{"num_hidden_layers": 8, "hidden_size": 192, "num_attention_heads": 3, "num_key_value_heads": 3, "head_dim": 64, "intermediate_size": 768, "vocab_size": 8192, "hidden_act": "squared_relu", "norm": "rmsnorm", "norm_place": "pre", "norm_eps": 1e-06, "positions": "rope", "rope_theta": 1020.0, "rope_fraction": 0.5, "qk_norm": true, "attn_scale": 0.129, "bias": "none", "tie_word_embeddings": false, "parallel_block": false, "extras": ["some layers without attention", "local attention windows", "value embeddings", "a smear gate", "short convolutions", "an embedding shortcut", "learned residual scales", "capped logits"], "init": "normal", "init_std_qkv": 0.0251, "init_std_o": 0.0251, "init_std_up": 0.0251, "init_std_down": 0.0, "optimizer": "muon_variant", "learning_rate": 0.0146, "beta1": 0.93, "weight_decay": 0.0082, "lr_head": 0.00763, "warmup_steps": 61, "schedule": "wsd", "decay_fraction": 0.919, "decay_shape": "linear", "final_lr_fraction": 0.0, "batch_tokens": [32768, 65536, 98304], "max_seq_len": 384, "doc_mask": true, "train_tokens": 384000000, "max_steps": 6403, "dataset": "wikipedia_en"}
Each number is 128 + 24 x the weight over its row's rms, rounded and kept within 0 to 255. Layers, rows and columns count from 0. Numbers have three digits each. The size before them is the row's rms in percent of the matrix's.

# layer 3 MLP up, 768x192, rms 0.303, rows 203-275, columns 96-191
106:153149131056103116107148116121134187106130160128128100108163110140116130147104140122116126117125152125150104105159126208128124134122158111137148148128141132150172130123131119156148145136140086156151115140136115143080121116152151131119171174111088137109134127129134095119134127111154144127
102:110098160150131124090132127095155133135080107099072098111094124136147162074128134145112133078100107114140129142124110124161160088076118133158135110113122129132132083127110097139117107147114170117132188128095142131096171098142130126087140089155132131138126136107111130097136141132132120118
110:089156121150125108123163129179118143092163140108122153125095128106166143140134141149127126160126095156109142129106133168148096146092193122140098126083154083100111126132155128085168130110140149171145139150167144100144118131146123148115105168107114133118159109177132119133141127123121122133
102:152136131121148133110128144149138104118151113094117174077162115142163156153095127107111142121111115115148092080103108139135135132141085108105116115145115127077177111134120168154119147112146151123139091138160146118097119097149139127171085143122135133104113083136163137078147133114155127137
101:158125146138145177100112113126092140135154113129150139103112112129103108139161139141102181141161108076131157108093126093128175138138128158169062170116114135137181071136088101132148115133129099131134195131121119121142118164110133110158104145106106082144145121137128152120160135111104148117
113:104190146098131119103121153111132126172096094129078111154128134131138161166134155129118125113161133125107139118126171111164087127133115124096130132141134123122114148115120175148092086093149096122144131153112091156123132090118114147125096113110129132116106079109135103132129123094124138108
111:157135126133134118174097129112136191097152091107099129109103105121142135188127128139138125135132130097163145133096132173126115110105103146128129117149120145128170098135135137148149133101106075118141167129112178121110119121177152130119142127087115123072085084148130134147145120100111127162
096:156101138106161085099141102130158158125095115142069174125110140169124132140153149077146128151127171124084109133141099125142146098130135150084132101113169137120136100102103130137150163108148131063161115093167146144132100113130138163152111101158124124107129156131147090156102106100111146126
110:134117105111108118141126116122097087120132153117139141132123097137117115162135104148144106142136146120090149103110168161133134137139184150142092127080124118141117114129160106148123138150119162119153089136089137140101140132149169126133118155047127086131122124133147162137142191169162146129
088:139114134147140135110103114080128115157115118110118153127114082088078162155098150104112172125141094117142100135127109152128123139094128153168122126125141171143144130101102129146077105148118105142109123152151149161130103118141125092133151144152095121160171123086123118095176122104129137117
089:163117130142146124137169170121093104089136109154150122172153186155155112141094150100153124107127084149124152146140121120115105126102135104098114122108125090102134145124120159143098139153142113148164160141126119080146132111113125180132115080105137113154113131151115143078131112117114129069
114:120129115133124124131114149113124175127143163088083119126122134103114094135151125115125148101164137133132129115155143080172135092117105158134107101155138162119116178109142169139108138128113118126131109114150126105122197201126153149152160127102105149109154117112105123170173129108120089128
096:128152099107090152142119150139118121148158138142129131127136123135136091118122119082137115125127140154159143114135145106092166108136129153122177136084140128115113104103154142157096144140134159147139121091089109078108121110162164114146123100068105112111189115153112106117109119090115128114
109:144130126127081151125150124164145122092106126134098120095127117129136125162094141145105106118123179146152146167144157117167126174145159109136150118131114155141151139091113133105107099137162101115158106143116119101163175143137165121137162147126092103146132149099140108136161120121162082087
103:126167152106109156117148128125112102114080112102129130078105126139110165150132093077096110117100128144115132105088104134154125129165147121160105125081161135139126098083115106139132115096109121113117142137085093114118128115123144115147132152131099119089140132125136125066133106095164147139
098:134157095128142114112161157121121157141145134153133122095162120175133130091148140173096112147146122090136111132155127129119104171124085100147126122097176122108094148172117110103128128121081170181178105133166107136161122157107099130139098122120113117114108134088141116154160139121143146115
092:118121135091110118126108142081143187131097155121167153062148147128127097142098100117120107113103114136144164110117145153105125135144135099129111121131124160134084125116109121127106109180113105088092108094101150134121130123137152122110128126143120147093143127157114105136120123128081122108
086:125138130130134097080120139134151151135113120119129120156118133141141113123124121092122108114127151089160138134152143129121159097150126135175141117092113155086133131120107154176160122074119165112162129143142120104130109103136138144132181119167134112087143108150124150138126128112118141152
102:203158164138118105101131095110115145126132127117141122090153118090117143132133104181095141149141162093113140122156145172125128156112110124126125133129136148145163128122160089140125121103178130131129105125179125128112122083170107094083118119139085126136101120145142105116098129114116110130
097:150123106115079114125151149133153091124150119119146092145109097115118096098087159120132124097104151142127097112168105121153173126120125151148101096141131125133142088095122114155163098121132129154140174129120114154112144160171126093146102114129119156140109090133122107094147165114126118135
109:125154152155135164133122097120152167083131133159121163158132136147171088136107079085159135121115171158149133124117143135125096105173138106122115098153147135141098120125125121111146115097148159153139127109120104187135122156108153141166165135097114151168159103136102122152165123165121144124
107:109142145110137160175132127075124153152103199141137157137220113128136135090149139108149099107127153129143134153177112106121104103109161112134106113101120150149153127123100101167151144129151137130110154122095125150110135107131119135131124131129118141112123123140145110150149142131070147113
087:107153146108123066144069121087144096077179113147143122170141129121097128142107128151119115137112111107146131162113083084125139115140154144151127164159134111095114138132094169129131118132157114172133100170196151104148089121126145147126137141090112175103157087114104103161102155118120115110
106:181147115137122120145088114137138148170101173133105151102073164073126131105118167170101112126121102144138140144152128137142118094107100113113101124139090113117156163136114133131140106122183125139134145160122160113145108130086108108112126101143124125098153125103147080132139120162146164149
114:122113141139125123136163118105163115126125139161129083135112158139119104105149105138128157093136153145104099093105108138161116157089147129101078146129086144137144128136125102154153092126138139150197135141110142118202103188112156123174136131127087134148165099167094073110145136107170089100
094:144133130122108125150147126114131113154170140083143121076077161130158145173169118118162105095125127097136130133130116103137085141119125142143180139145091120117122125153109104105173067148123116169104129137117118108160112121117130166203150119118143138108114100138119119126095124121107140111
124:164132152133096102121125146112150130126133148144152168161120119152106117105109130116142159121100149131100150117121106133116159125146155103118140083127138153112156119141132130098076182154122164109196094123170148152159118123177109152122139136081107155157114132141116137151157086146119164101
108:126145111176137096143137119106167121149112147168138109145122124125131121146131094141132167113155110140107084103119159131124105144125133116173146137087126146150101110131101098173141115103140128116158113091138127156101125176142102130123127127107129180089135166208109111127160132072132116109
091:124145161125140113111155108112147100104133116133103145151120118154121140124119103168094178107131116094115132113131144109143122092094131141108135103085159133094137136118097126136180068143171139092100162150130104140108108126114052122141102125103112136104162190098115161119119112102138119137
102:179144111114133151121096195097133117152100122106140124137153080115132157118112114114095121127119133158115130182117115126112098104145115137167125097134099102122103146134128096148135176115121140114109144136165134118112120141124124123131122093162134117159131159163091134132133138141129167126
102:110101122132144118132105073122102143153122128153095118120085161128109154121129126125112122131116162147111199110119115120160135106160126111168119084128133092126134129137158096106117131092155144129161109131134094162118166121128123104178116108097115056142150119134100131084082118144153118123
089:100117126137092131141094115112136152147119128067150136059103115101125130103082157124089125146134133109129172112132150139110128062150133148118141117113112116122127145147123112135093135158113139076135105138133157117131117141092119089128140116152135095148108134118129131180169115115099153131
117:140114119112091120141164105121119097156124138093122133110093143141114095142103150096146123103138121145119122082090110166152126165178122150092103165174136133127105148144159123112099137115129136116158112114113082115107147141150184167131102114091160120183148126125108104147147131092155102127
096:129137112116149087097109130162115149089108127110129126120121141150143139098127161098170111144072116122119123102122127132125121082122112154145149125122130132141111137188122131098124147141107150127139197106124130156105158157090100098109129122100167114140111167165088129175096106121095123085
100:170135137142088140137117177132126128151117147064113129123124146132126134074113116151088107100142123129131140133128111120141139139129118125144138130065115161121149147137116123131159138086170109161140122161142149115126138141092121136143097134088153138126134095138109116165081111154129096118
088:108122099104166118098156110111097140144140151135144135122117112136067141139108132124145097126122115118134129111140120151096139141097140096144144112087087169149118104143126121165162106141107142116139139121124126173124164154138100135136111080129141124099173119136102157076140129134167104128
107:124147112102109102101066127175090102137107146109131096122125128160139151176135130144114095147153141147082150098143144106102149157170104129142140112122151132094097122055175110100163105131121129139104141119162132137151166107116156135076140151117116136125107106123117142078141131147120133105
107:153151128130098131129130154146136122073135101151141126145158102113151105121131144154106108130128099116114123142085120135131112101133157129086154099139157146135159154140129205101119171142148129147125150123158136116142129120101094150128129132133096096133154149114103117071131135103140178033
100:134121136092165154125187164118163126116133102127100122131135160146129150119144076114130129163120146113133108146190116133133153141109162143121156122103148146148141162141139135120164123118151180108113208166121103158138091173127174134171151138122112150138098144109118108118116141105131098089
100:106099118098153130149134160079151105089138124076105095130095106136106134150118173138124142140146161123146131112107095072139147135110109131142145114107192134144174122106130078156087155094141136093148131138153110142129124149151139123165164171144163118111151099138120118098164149102151124110
099:126125151125137165132149089176124131073145169133161111117142179138104157150104144153130129183075117126098094144128122199120100155097134102139107165098146150128127145114129113157157103112164164098162133159113131157101098128084158137133154101090113104181135104153161135172140088122138140148
082:088113136158144090142144156127112118172168150117103156157149115081148119113158146150186136096153158105087137155124164120113122160136173062119106110140136146125091140097126152156119170165138115139116137126127125102144106114128154136149125143119158156144115152093112112095096139171126090125
097:164118055153102135153128120125135099146139126118132102121124097134121138136136104114116106128143096137111093158126135149126133091101144129141112133165104126102178145096177153114109087142117149118093103127096095155109148142117129112117083144125106155145121139183108123122123127129102082119
105:093067162170130144159124099133114197153107134146103103096149113113129125158153154094113172116114103118142092159137102136148111145131136118108140126121115125128133110123135115182105159129142140152095137138096145104150126126115156130134084107135103118125112135137166123128170151144068111152
097:148100084123097122101111136119172169150176140128152147110130114120099165121151122095152149101148118093139135105126089190176128120078144153173136136162077156115157129151121126133103138137103128106095195143171088127140114126161137152105088123099137111112154104095114146122148145102130154119
095:140108193138155121125160114104138139136128127147108143090202145091132123146119147142129137110137102110167165140109170144137128096141120139123107135147152093156104138124159132124128102099162100105099115130120111123133128159174150182166110189163137159103129112120144116166146113143095114127
126:125209106132157179115125097143105129163143110159139089141126158086136093144117126143149132108138131141135108103171166144095104112119137137067134138108118135131133138149161151122095132109151111073123144098087100147132091137115105127141155128123118145123140150170128097119125150104135121173
102:135096147121120072134169086143079097138105122174119147152097128118121123110180123085096145153091135102150127126177101162124145079096126126130154101105102094100129157147109142098157146161128089133183156122084096170127093153120124138119152124109121146139110149153142157080123099161141092136
113:125093144098149147137132126102147153123108130149134092114129175112108185149080082086140138132118155171121133131132164120073122102108131155099152135143130144130124143139122106096117107143150168127133177137128130138137144152123139096110118147120102131135108104119101152130093122127099142118
089:205120087142177129142161152084129098104137132186131092124141124139178120112096169162090113141160118075113153098121126113103147160138114112145132159091104120104113124138158116140108129122167152126152106141129102164132129115139090150170107116121101120099110144121123143095123107133114113084
092:113064130145136114132143119122152128134159135130153127101139114130167127164129168155122068130155151160108139161129118111171100149129127117158147114129135119118120124116121140090168142173149161115143131111142143131121105150104145127121132159121164138201086136160156112102175156146121221108
087:115122107110125135120123133135143146114114133180130099121133149108164099152113143119121130152160219151113118110126140147123121128202120118134154127124130162138114144137151143170127063130089146110112164121114155139120113111114125091111129154132087131143097141091117157123078147110141170115
093:115153133135147121156169131103143117136088119123147142140155115125111140153077118158083129137181165131127105108133151130156124104106147110151129131103101135080124144109144103114164130134156114103110098111136100151119113151168149103133136144158097117164127152128133058131149095144086145089
114:130106159161105166169054119138126147199109137155093140108119127115125077109142157092164136109110130133186131120156130124111082123117102131142087150128121136103134190120117142116133145156156114154121111133130110148115151145116136156090107112145112140146106109160131123113124141131142142128
099:118153140069133125118097123114106119132112102143131115128157165115148110124155127117089132108134119115125113154130132104116143100134117158130152123176109154182120086117125144165098108151185144116140154133099137136133133121157091094154142123139129159112142179122150124159168161102196121082
099:140138116125130116120080108136119124084159112120123125121103096118133152145149110143116138106136155102139151153097160102135065125139106111131120177100119161143125154100091130130122121133137129139121146071116087127136083143160144119159128108146192136139102142107135158123152112096080113107
086:135148099126108108146093135155094111072139139157153118138134114168168143106126134140151162108134133143132103096126141155155131067125142138172103113113110167173103127122152127113148108167129118097111138159144111119118123128144129157128094124161139127127119129134136108076149118126114117080
115:137136122114117157121135113114160113153132108135136145139116104146128143121137151112122101108163130097160103101167138122151092135161140123120147111097127112086122133166112140161104131157119138124113130087103101132103132154131128148120135094121140115153076115117124109137133118125087099096
107:122138089091087113110110136097107114153179138100119061128096147135122143111124153137136146121114118102136160125139114126131116130106146102172095152123157135077121152140151117137141121132102151151130129092110104144097129124185099094217153145081090127147145113133137136141142108151116119144
092:173110160118145137119147135094136170123153189145136137165106103122168115111124115102071161136064139168086107137137129124113116119118152117130136161149149116098143150138135083155143090108112132120128111102106117127123125133109186146107122127092139119141144086103168122078135116094133099118
102:144154154120112083163117104112111151148153094120131120143114190157139118097146120150124115125139161121149090130101148144119133091122164177136116170154115157136134144121081125135131156109113091161159098125157151141133151143134136136118125122121123147103108133109142092153124145130136121145
109:131121143129124165130134147135147132148143110156126139118150114083114090154130102191112138127135097093101114120102142119119077117103166144115142090132102125155151151096198174127140133132108094134127106106161124117128099155099149136134131081117139161110143132168106144145116135116156129109
104:097117130094161143101099107130144136158138122134113134164114111100131143144104134132166125100063144141130131107108127131140123106147153104146166157133126107093136117142094116155125085122152143123092153155136146079128143126099124172119182121140107134095138131132147101156155123115136109128
100:085164161177143113073118135115132095128119144151087107120142136112093153142143131140116113146185116143128153091127127146153114138191123144110141111147109152103173124100143108144120168136125130081148178138118153121161140110153102127111124130116117083101125182120126113130136144105118122122
100:132147141127084127148113113122146149165122108063110158148121135088135132106152145148129132099135156129123128132114117146141134140160118159167129130145142123082137119119129135130175100132126177124143146114145124190098135097140138131173135113114133166119123111168092099138101113124130192139
113:146123147135088107105125134122096106170115135097102100125148105126127130140135146144112170120147160132136121176163152134094138133128119079078177116162144139108116119133139130110123121140135143115122131160119127144133145176122134112123097095135138063113104115129067136109109106127096116130
092:144120124135103142137112104125132166126170109124125124124171136136111140156130127149119090129115163102146158160148103163126154104118162153145170126136103145126108128156170111103139132146141158129113142101130103127135129137157159156136114081154095102136101161155139103133113174149135092133
098:162169176112144123123127161182119094096157163125121106107108152151134123080100113094109111158158131117120107113097121152138146114109115117136155132139084105049103097154096169120129148145109166112166118110108129129091140099172145162134167159112107156132170107144160136157135136135161185132
101:113117140140110098133104106115106117159117153105166131128152117100127167104120135143126132181134164132127156133120130120169123110144127122114127131109116136147137135093132110150068125124134122143099160131157129112104155130104166102119113154128096140093132159143086122130115099102168168165
109:123178125144131123102154141123110183123185131141131148158149151079125120126110142113132145110068133133151143117150127153124096112168177128087097094100150109101117156156141137094140140151110151122128113121091146106143136110114081144167138106100150133113127139097138146144149127133163110117
082:130168132123151103169147115139133133095133107109137081152163102088109143123118148156120119105091142108118138157164165141144094148164134127159126164141143100074140107112122117071130136137144144118179134067133146135124109181106124144150133120122134115119087153131163115134098160109122099152
094:111099140117145107082154080093162088134139147071161144093142108131157139112121141093078089140125085096134116156169119141107131119131133114163135154106097163119154074090151123150104147120132130126138122148110118135110112152134131131148168076122070140068147131128159129128132132083120123147
089:149129169122115145115130126118160122099131112134121138159085100124092165119138167157132155185138124145173117103178142148120069129121152136150126147142120145145159150124135164127102066116147148134092138109127119138096107094117118108114105107067147156091150143122130051133115132147147138109
# layer 3 MLP down (transposed), 768x192, rms 0.149, rows 203-274, columns 96-191
107:155140141130081118084130141128114150139123129153158100128151121157133146106112160152137168148143110198166152139094097113133171104112135119113105158120125171165138139143132133124137097153158113118126144117160100107120148134128186144124120129163115115135125084127143099116146154151133130096
094:116120118138084163130150077147105131117126115162112153112160099163148118174110120131181120140134193119089176159140124132116133146116125175162166142159119133147138112093143122093174166085151083120146108132155110127129105130103122153121110180089094119145118122137136150117169120124136116121
108:107122123141116114120125121165164132110167108101148133137116112138154144065110189125123135133129095139190121168144119187165088084087101099120150133125150092146130154102133101103132111133130126180118141161154133135122125109135110159132140145148115113122154106087164146133093130117116104130
100:129097097137158123095127091145089082137073089099121105091131106143161159115093085153144134138126054138170124107125158122121124162151116084111145126151143149091144125147123110123153144136137123130137163145148141138144135119109144142090123154105158132122151094121201123138176136106106124129
098:160164159112106114097140163106163158137117042146150123125119142104126119134156143155143128136160148139112140118105150085144171143133110129160169185166127125120129144104126132155097181096141146136129162136112141124091144145097114095113086158145119127145090098115113081126126095119117139144
105:162139132139090145133151099107121171179127099096127128132134132114151113107135172093155140093186117108130139165124145112129128152101122132128121152118132121168158155133131133145129124133146106123139125126126106129086115130130104120082148136142123119170109109110161118126109138164124115056
107:166112116120090128148093121117102146144176130124128120128085137105136106148143126100073092105101134158115135158180128083121155143110152146129129141115175114149158148126147156154140133112124117142162139125128143143138110156147103140129115104092120119061088163134151130106084105119110095118
090:109127131111146119163151135122140096119142100145069148123111083168131116117150130114138134106149082135118124116142136170151162121134113170121127116094139114166117154134159110164102132136145149102150140134116159143145145156134148138132103138151136129143164109129169155114142190102121112130
102:130110124080119116160113160121177124081129152108148140135082143105129084077113153092098134111136109122138131150143103123107116134129141185147104153128110104118104103144104083146143147124148101116163119163126115165140125087129136115127104147134135137146130143106128150135112124138131112114
093:137133135116170135137144121153149116139100136119155175174124076112135175125107112090149133148115154131116157135105127115088135121097132135109121094141219141100111117102128131126117132120168093124132099179142099158154136096078170069141117153104131127147116161114131105104099135163159165114
097:120094145107101128097116138096159114161131124132146121079130085159070110133129156139128156098113139113109136175124126135119125131118067153123173096164118123124112092110152067151110131145146136148109161112045110135126146083148111107136087092098133092116134122141087142150160130143121116190
111:120139165089104118137089151089129128106107115122088098170144110213095099099132116158109151110138098128094142138158155135146110135141141116105096109153128117130121154120150108173078109142116125132124138120132160103131164166123166113088080102078139131174155106135091153170146147116153092140
104:169185171161105081153105108116044160127165135144117130164171098125119148114158105129091129123110083107096098129156162134160139093093147119142131139130121130138134158102142112116130135097149124107127072131112152122100168116120145146129136134108110138116108138118158159104103138138088100130
104:164149164109141128132138109101145101113137149135147093155116102149116110140147162120151119123160176148145137134126117101147161077116154115141089134130171133129131137108064146172123182120116179141109091110157100142093112080122114110134126118144120125128121147123083127103165152142118112118
097:107181133123097130111113107145121127141128085120100135133111132092066118166153117147108123126105125170094133096124129104116133122141153152150151082093134153144101131125127105153143142088147094111150148147134168146136097124143159171126141102129167145152148145127143132082150095164164110153
103:127132155148122114151149142114080103102121117145151145135132128138139116123110113124125150149127154115157100135120153114102130086136088118155123137099161130141102137113174087144094150116122131085119125099146093096114126139131117157129129136160117131149139114137127120169120139104135161175
091:111141150127131130104173114163143133105103102150151132105111150110138143154116113197124110115164160183115150135099129141105096165148153178138131126162087171155097129099139054137130139167115114125136138128127118110104121115054147096129089141128126154128158097124102156133116138135136166101
084:125138139208117201120148104074122109151152142137152095141161132128114097100106143121144152101113104119173172123152120095109141175126113132159143146099125090075145152142125111098123116080159159121091091143091092119149166105154134156122159103131126185094161161132134132128146133130065139133
105:139126164143104141101146112131159096159127117128111184128100126154095113111133094116189128150122109157139140119106123109148172081126103115159097128128142107158139104146141136080109080121122146127116121153070137132169095098083114149110175045113094158096144160107164129129100163168117123126
093:122113127111109121157114165126145083136100136126135098075150174142135093125131123119149149134161126155093073141149086183123125135095150101147124081118110057115143097169133187175145119151101124104127098107120135167147148155097121100133141126141145118132090108141147116131137138114109115142
110:152121105125116092117115126114141152086125088147106166143136169111164139107149129095133122118119152095094121152147142149134137118162111129101136119116152136144102128117120125107130120087125123118136086081137110157107111112161140164170133164108129137155125141095089117131124101110123171107
103:084125119157136094135073109161149126113139146128053127128134161156130120140126110176152105136124138107176141129103085124147098133142123144137161133130113119129099152121125137099109155127145118116111114108121154129110130157155111140128130120117139126113121122130174142123129100136103107129
087:112117135119095152118141105154104126121095157135114160105145095124125085151149116135179108131128177149127139110157113125130132162175095138101141100128134172114153137165144111149125130146113113120154097162118134126157135136104120147121128096137093122085145130108127121134138141134136125111
111:130142097172124126107141081142117125130096166112107140126140089122118128127128127156196118148121115128082142113108144119127166153129078118119144145127143151178105128073129117144150135122158137111180168174135104130136094141135142117123099122139117126100140136149176136116094123142156129112
100:174156108162132138103128133144119104174141093139139112123143157131095136140126077178174138102129118170124118143172093146145149180054153093145114161126105133127095104134082100151129097104137115143154137117116102135201112115137143177138110152165143118128158082144119056095132089149151156088
103:089154153150162121163155139082121137129168138139127138115201110130141146079127152121134101178163146128108131122198130132186135124149136148094110164101132108113162117116134140121145192140116112126128160150131132129130071152151118129132123125121091125138096122113092087138117080132156147130
118:145079147137071157101161154141110124121140087140120116155098151111131130092133134116144138119118132136141125132109121120117139093077131134173141091090141158114168111116160144093092090110133084124115119127149112164157140116126162122139170152101159123148095117136163108138117129108131090101
101:096125141088052145143150096148102113149166115130131092179094148178123150112163107150133123122144105170129128130102149159145115078143137153156148120106152153128088131116119133115154103111108114112104164124135144160121151127136125085104137146108146126138140160175146100123150128102129087114
094:108075133155187159143145108121097128123172119116119102148146095149156096135136128112152139144150095127150127130135140124095151124136144126116148159128110106068132127153130169104109141155136120152074122087156124155140154161139135144101155150146117128068169135098097133150135165133129118082
101:111134134121148169110138156101092073160162133114099148112126117132158196135096085132110137101161125121112090139123114168117122105122137051140149129116159120129143145156118148115151161149127133162157116135158171150096128104145169157134137109145128125152132141137155130122107138137127123116
104:087115154150122100128128105161127149145128147128108099139118142140096144131138115127126156132109170161140160117112099122144083107133129101136112106154131107130133161131142119100102113097128120147142169151142094109148110138118096129087157114129141092157138145136099132114137107153128141110
090:146126164144156146149137122088100138137127133139092105125070125161075096143139145151130110125121123139153111139122151120118147167117105155156107157115154118152107151115156143107142099126106119117165127134107098115112136129136130154137118097126122160126128152137121113146112104133140147174
117:185155118168100117108159131132088110139110143162168162099141129109126098070129197148111163103127142076139197105140108129134132178136176085114133165109179148141147131153171141103136116136127151139122151123128125126110153090109130087158160151123137145151136142113117091145110124143086148171
100:150096113124217128095111116095077122155135138113140107152119168094145125162101113139113144107127119104143099100132163144115148144104128106120091119118123159132132129117099111139098101094105164147117095151156145119119100160126120120169151077143156135068090162138095102134090162146119097146
105:140118130159124140117141138118121124121126094118167135116091121130104146098138131157103103123134099096119143093132102126123139112055061117104124151142091112140116137164140089117120118129095098147110185141156082161119161095090063105140121084144124095142112132084145113120131135151079126139
087:118121124129142150137191128135070130093092157127137120133118147113119119168116118177100086090128119175153160119118159153129152130146058135098137153118140161079136112141160088147164102080101162111117124131131106123137142122118104114109169108153116151128119129111115148136150139144117147131
107:178138107138099126122108089081124115098078162119105118156111139105114130148160113092097117126144107133121115105116135089162144099103137079169147159128086166089111135117186130126144137121138119089124148141130132129120143159139134148101166124131147166149149148144095177121147134115113105120
117:108128157130155121153104099110104117121126128125127100118133077111144152143130099138130171092173092114111154104096110139124092079130131131160172126147145121130074142122141124121144121152130152142084152126139129115159134124099119159096149195118130134106138139085099125104069137142141096133
100:147145181100167177111168127161130134126170110111134133083129133129098118126124121117144129157147172136115080098131153115143144138102139122122164117165130117135139116157115160117212165124125162117138124109137188116114138106080137082093142162077138160162128126101101167144142093146076075123
099:140117101136156138165109137144150084152095140109175124107127143108114137135135097097143192164147145126115146096147161104192126100087171147097156131119120131121150183136133108119163156126126184128094108158106131165155132135143145148144145135115138175133114123132142137110134141127120098090
103:089130138140138116146113096149148111120106132163124113129166134118118119137098139106151132138151144097163153157144112132105129126123168137144112161155087139163127117163137107134143135118115166092113118121124170138127106156124108135119128105100127139159086129110139103128103132112140138102
088:115110139131160056110141141086114134161139156143144118128122116108133127148115098130125131126114086144132118110126147084116111105137115132130138136132136118153149179114095168108127100135134130105124116091115078138117136125117158110156169123124108159073157104197117113130079114110112170141
098:155100125163136139150129137109131106129091086124140115148165151136145133078175136148133135090105091127114159110119152149122150086052082135121153139130140143064127155125137159131118149107122080146134134121107151138148142119142150163104147116110143136129092123166099125133121103080144092121
109:143108083104116161112132096149144130149117160125130117091141115118115135149083102119084149127104135133124105173117140113127102161126153162114135154130113109088123139133134130172103118139154124176126111112162125097127136078119117156170103122123116099121141126116114111139191077138118102132
103:104144096156101122181147122095133104147118099110147111096133114096159118112113146098145202100106129139126150115113116149157156165162117141115101119139113105106143154141127141123119116124132073147142171138167148150114127143078108145155174125129121117107113144090142067110104123147137143126
096:131155109111140147116127114147127116133127137147105115113130122102161081128144096134133154140095142141129121116099135159139128164127103152153106144112137131137163120136126077152108143122095148125144143132133143156124093134137129060157098202129129132098120132140113137133137088128126143137
121:121135102100148147153120090152122169127153122145104161160099102127145116126133147152166179095181137117109124120173153104110090144145139139126129151073147114122161135113118111106139110150148102136125105089120127113112164127138127102142147127212158145134137123115129146138106160115111115150
105:091070123156128129120109095085133140101157148130100146136131149158165128153142147138123154110143160142153140150160129137125152131110115132122142126131155135134134129125122087101130105157159146116180095094120145145152128131163141114102094119137140132145090139123150130103102125175129155181
104:144116097102164163127154153099179179138110120165160114110142113123084108090120126132094159116157098155157105103094153131135132092114082156112129139145162156101141104167097116093076112097137157142122131132108135115151125142101143098129078146168149157132101117141147157106164128163147142142
094:172118116134144145163148169170124149138141111129124120086132115148101145100134110096125143146137144180145087078129132115155127130148177107098109117114142133111097095129147128133172104095117110119101125095099099155073115146118162092154124105125092085097099144109114164126147131148087148125
091:122137115121113131142142100117158122119114126147108116116173106117177171084128139134115142108112113151100095101090098175129119147106156109091088125118123145125145148133085092160085190137128127135131156103147140115094118134131071149133133126092108097118100124122100151120130163138158107122
084:118113128103140144104109115103136107155152111145127126152105124138135100117147116115108104117162146160111131134129125136099141108095116158154130125141088107145127092144139111133119135131077126155124142147145149124070140140108091139141143112105134103143123101148091146146116106132123136152
096:118105140156141128134116098120104138124109113177138088111082102130121156112160102145151110127119119136137107134166160089147120131150133084152168106176114109107140125110122097085122120112178163139122065107160090137124138099157137142135100146173094125102148148143136134113106094108124152154
109:123095129120105136129092167124129165153117154098085141100150117122096111109163183117160104115147118134104164139114102150162139149118161121132146151119128119111131130171097150123190136139135083146109098124143130124139153165115140138103081158150134125151113096116147106115148123134146127112
105:130152095148141138117116131103095145073086172129125175110120135121134146136135142133117119126094125148127150160097140156084132193127142185179126123139117136190179136112126141116118141116093115122105176120123149123106149106148119111120168127137128134120139105114099185122113109137134135126
102:136165136147104093147094130108147127095097123133114131146101157167148114140165146129135150138154131168125115149141167109117168144111159176149168101163143134159143121136120084138123148135124128104128087144144164151090144106163110072138083144127118101093113120155165128131129133103150096147
090:144127097160156145156158116110128086121133072144118126123099131125153125124129120104149098137113151172077138124124143162105130175113073131111147065144122151172113091115120089155156150098116141137121133118102133100116107097098109095146147158132122143158108103116137148090154151105113115129
113:112186151121109118123133111124148132091140150142150142187144151178166167145125151112095168125124148148135131170158122081155106094102121122143091141128159137139118144172153113108129093117173130133132118144121112111110157125165114083124126130139168188183076103116124147109126128143122101136
104:104124161109119160157118118109110082110147091163154102110086135128143131083120150106112120118174130109142173091111155142159110131117159067147137129083125106118105162095112092128130142128143146118118143087127121134108102097146137175117132138059111122126093096119185169145114120109138080128
095:149136132141099110099130129140135143137146094131131097146084155142122133161116129144146178147117132105137125132142119119148128098121118171095141171128089157107135109148096114136119126099195144141154076110110120145118099106115153151119094111150086128144115102143099121146104147069156133116
097:129083123112138170138105123131135113116123099105104129156155115142153163132103074125144092144111164146121141142088155106143195130082127127126106145123086131169109111142137146122133121117137113139125140188158142154116141150147139169131144125121115140101123120091154155145144153096110150141
104:168126116075118108117164133135116120121105129111121120105131096099147122142112155128137130133157110116130163095135095135122146107147139120144085145083123110143132171146109140120168105107145097159118080148118130143134099145098096150116159155114126128085128117107147136126145145090111151111
102:141103129143191135115116084114116140107152136138152128104152124099120113139121121163114185097136147109157133114123128121150123102131110070140125120145098149101135122168110087084101112110095133102116132106166075131077115124130131144169170090096131156104132172112108103157119129112144079140
091:132099101105163159119090118136125137156120135142137088178096139106144121134164111164136076125119141100117165128131125114080111116084098142117196163133134125148120136135103118109129144135090104121142183101112134074171095104154118116122150124143128100116123136121114140130095102150160137195
099:132119110189133189105121141144182106158129137095115136153153163119088141118108121176126057130096130112094131137121142123158144152103107134125100122124113137132087153108171092136078124143088145133109124153148138151130151141124143123114135114105124131103113141104153106115092135148109145155
113:157111148117128126087171135158113136160143137078145141156125107146126108124157162166105113099186166155176147181106125130130116111129135142102173097099157129111104136133108105169171133178094130097116161145166164108097139120131167126112057154133120138105137143137109112132108110125105165119
098:103112173142105143152145116079122149125151118148122135112087067128088104123086110131149121118148139128140164154148147108204132104115085088115144125136121141132135114110129104068135130142116108145129139153077124092110167152109120157168111145125108128132152141134134119156145109138138133174
100:147156118103154119147159132182155145134124073131148120105142115115120171123097134159134123099151155141130140155127136137101108162155135093169130159126124136108122127133091180130163115106131110137123150104103128125093109092116149184108116151076146105158122126133167138177120118132110113109
106:131135146153132146113114136129134141167082160110112143124103156108129123152130102175147164155111140106129157152096136152100133117143143124117115150078133161073121125138103129156139127151134109115097112165136100135114114129170111103114154164104122126089153148127134135108140140141171126136
109:142121167146159146132107104102137160082126119162178109111152158133123138113133136123075142119082102153147171168123124140098144111099100107138139156114111112131102113113113098094073116116101122129098140124145122120091098089141144138128154173130095099164133109120183163153154105107136067146
088:113156115129088128085145148090131131150087095152122156123131130160101112133119066112094172131134138108153113095086090122118112098094103129113117069165121145091147124106108115114141130138118131129174107153135129122131171087127136122180126163106125137151119129093140117132129150109140153144
090:079133166131123121150132117119106171140107146124140166108120124112128097125110143156123145123115144149106148131118167132145129146120166133142127089158126096182112128127138132126093161118097143134127124095097121117131113094116178152130125107114109108100127120118104136139115102104185179125